python train.py --d_model=512 --d_mlp=1344 --norm_place="pre" --positions="rope" --rope_base=10000.0 --qk_norm=false --bias="none" --parallel_block=false --init_std_o=0.0 --init_std_down=0.0 --optimizer="muon_variant" --beta1=0.95 --warmup_steps=200 --dataset="wikipedia_en"
Each number is 128 + 24 x the weight over its row's rms, rounded and kept within 0 to 255. Layers, rows and columns count from 0. The size above them is the row's rms in percent of the matrix's.

# layer 10 MLP gate, 1344x512, rms 0.0701, rows 938-948, columns 384-511
size [108 102  98  99 104 109  79  95  96  99 105]
[[123  69 146 107 119 115 170  98 119 122 130 135 148 130 123 159 134 128 106 149 125  61 121  90 125 120 158 120 136 151 136 109 131 143 139  84 139  88 138 120 106 103 126 147 104 133 137 110 100 138 138 181 110 132 105 168 124 128  93 107 144 129 159  99 154 115 123 171 188 139 147 140  93  65 115 121  97 113 122  95 125 110 103 130  57 130 175 142 129 124 109 128 102  84 106 113 127 142 117 139 133 119 126 161 129  99 128 128 157 108 124 151 129 107 138 136 144 140  55 113 179  80 124 116 135 128 131 145]
 [134 127 141 123 146 128  86 157 118 120 143 167  96 193 105 142 143 136  87 120 128 145 106 136 134 145 124 121 144 145 168 109 159 104  71 135 155 130 119 149  86 113 152  90 144 131 161 118 153 100  95 104 151 136 192  77 161 128  85 149 129 126 166  95 101 108  98 155 137  82 173 150  96 167 133 102 146 144 110  89 157 135 163 105 126 153 173 117 143 130  90 151 141 100  79 113 119 111 120 120 113 111 135 135 133 166 113 141 120 113  75 106 120 152 115 196 142 139 133  89  96 152 134 113 166 137 143 135]
 [155 151 140 132  74 137 134 131 151 110 137  98 149 121  82 119 105 140 105 154 119 141 138 163 120 110 120 129  90  99 187 187 152 132  71  99 165 155 157 161  76  82 113 155 153 121 151 112 126 121 136 125  90 169 124 118  53 131 152 112 112 127 110 106 162 143 124 133 100 161 120 134 146 130  90 121 145 111  92 105  98 132 125  90 132 119 134 117 104 125 108 136 120 127 132 146 120 147 121 149  83 128  64 134 143 120 118 122 148 114  84 144 155 158 100 157 100 140  98 143 134 125 163 124 124 117 111  80]
 [149 165 174 167 152 162 171 127  93 158 106 160  92 119 137 131 124 104 120 121 127 144  90 141  89 113 172 126 120  69 124 157 127 112 116 120 123 105 119 141 109 116 198 118  71 132 142 166 118 128 183 155 191 149 132 131  94 117 144 146 146 119 128 111 178  83 160 152 151 103 120 138 106 128 122 156 132 141 105 122 111 135 131 113 129 128  96 126 117 137 142 131 123 128 125 139 180 134 138 150  96 115 133  95  63 166 121 107 117 138  81 121 159 131  98 172 139 120 115  78 147 107 126 122  90 143 111 126]
 [110 131 153 121 128 140 150 110 108 126 140 132 128 192  67 122 149 120 178 104 127 140 113 141 138 164 117 127 183 146 109  91 110 113 112 114 113 121 127 165 156 102 123 153 116 121 106 119 104 142 133 109 140 136 139  96 191 147 181 143 117 123 117 102  87 123 107 106 110 147 116 123 118 109 118 128 149 130 136 100 120 123 156 112 128  93  90 113 116 149 174  97  73 145 120 138 124 116 117 110 134 130 143 132 112 140 122 125 105  87  96 120  92 130 147 188 116 116 147  67 108 132 145 126 132 113  88 154]
 [137 143  99 128 111 127 130  96 117 125 124 156 115 118 116 136 170 152 181 128  90 148 126  89 180  55  95 139 126 131 166 134 133 158  71 153 114 152 142 117 109 145 131  99 159 110  77 108 137 124 119 106 118 128 139 150  77 138 124 112 128 148 159 152 137 135 135 125 176 132 134 157 103 100 127 148 105 124  92 163 177 171 124 163 152 106  92 152 124  94 143 126 136 153 193 138 117 113 120 158 118 143 130 124 136 105 131 157 156 173 128 115 149 153  91 132  99 130 149  87  93 166  84 150 136 172 120 169]
 [137 169 112 134 126  88 158 110 127 144 175 146 149 119 100 143 103 125 113  81 109 150 143 149 138 145 140 127 104 113 161 118 136 123 109 125 118 116 130 126 125  80 102  97 118 124 172 111 105 161  89 105  71 101 126  85 105  98 147 128 104 113 110 109 107 112 129  94 159 160 128 107 136 119 106 156 132  92 123  98 157 173 134 119 125 114 140 117 130 110 152 121 149 104  89 158 156 129 120 139 102 110 105 121 113 153 126 171 195 124 126 108 107 145 140 153  91 123 130 121 154 130 116 130 139 123 158 129]
 [ 96 120 103 129 123 159 122 170 118 121 130 129 124  90 121 188 130  71  76 113 122 110 158 147 119 129  98 123 149 119 122 150 102 135 148 152 174 112 130  86 105 123  69 176 116  99 156 149 151 134 132 154 106 139 182 114 178 103 110 148 143 156 123 150 166 114 168 143 136 131 142 151 133 138 132  89 166 161 147 122 132 100 112 167  95 141 109 104  96 127 104 122 143 141 148 122 128 130 134 134 138 127 126 161 143  81 136 141 108 141 169 118 162 126 115 106 148 104 105 164 157 101 114 114 118 106 103 154]
 [113 111 145 143 140 127 115 115 121 172 134 121 131 112 139 110 156 159 120 136 174 118 151 132 135 140 118 126  99 115 107 149 161 159 163 150 104 101 160 136 140 106 101 142 180 123  91  57 114 186 104 143 109 132 112  95 181 134 149 128 117 168 151 135 141 135 101 156 129 124 152 133 118 104 142 136 155 186 127  89 135 119 141 183 117 109 126 160  92 104 109  94  94 105 146 135 112 113 147 156 178  82 117 154 144 162 119 144 128 130  95 119 109 163 135 119 137 149 132 129 145 114 134 143  80 128 151 158]
 [122 137 125 105 101 111 125 127 160  96 108 124 146 188 136 148 103 146 125 100  99 148 141 127 125  93 125 128 123 101 102 100 168 126  84 117 124 143  96 151 129 161 140 141 128  69  96 116 115 178 139 178 165 143 132  84 179 167 124 131 112 164 157 137 139 140 156 171 131 123 116 130 142 123  97 143 114 171 167 154 101  74 116 143 143 141 175 158  55 133 131 126 144  79 116 144 148 134 113 120 108 152 123 107  99 128 119  98 165 100 102 128  69 140 122 126 163 160 112 115 134 111  93 129 107 148 151 160]
 [114  80 136  93 119 112 112 142 165 117  69 131  88 148 147 152  90 147 122 210 141 126 119 133 149 101 132 153 133 113 149 143 119 126 115  96 162 141 131 113 120 120 132 100 109 157 179 182 109 122 185 135 120 130 112  77 175 144 129 139 111 115 115 182 158 128 100 174 139 107 138 119 134 163 196 163 159 120 153 143 103  97 125 108 177 137 180 122 143 113 131 130 152 141 141 107 114 146 131 157 181 180 139 100 107 132 111 136 136 157 113 128 157 101 111 122 117 169 112 152 123 159 109 104 121 133 119 131]]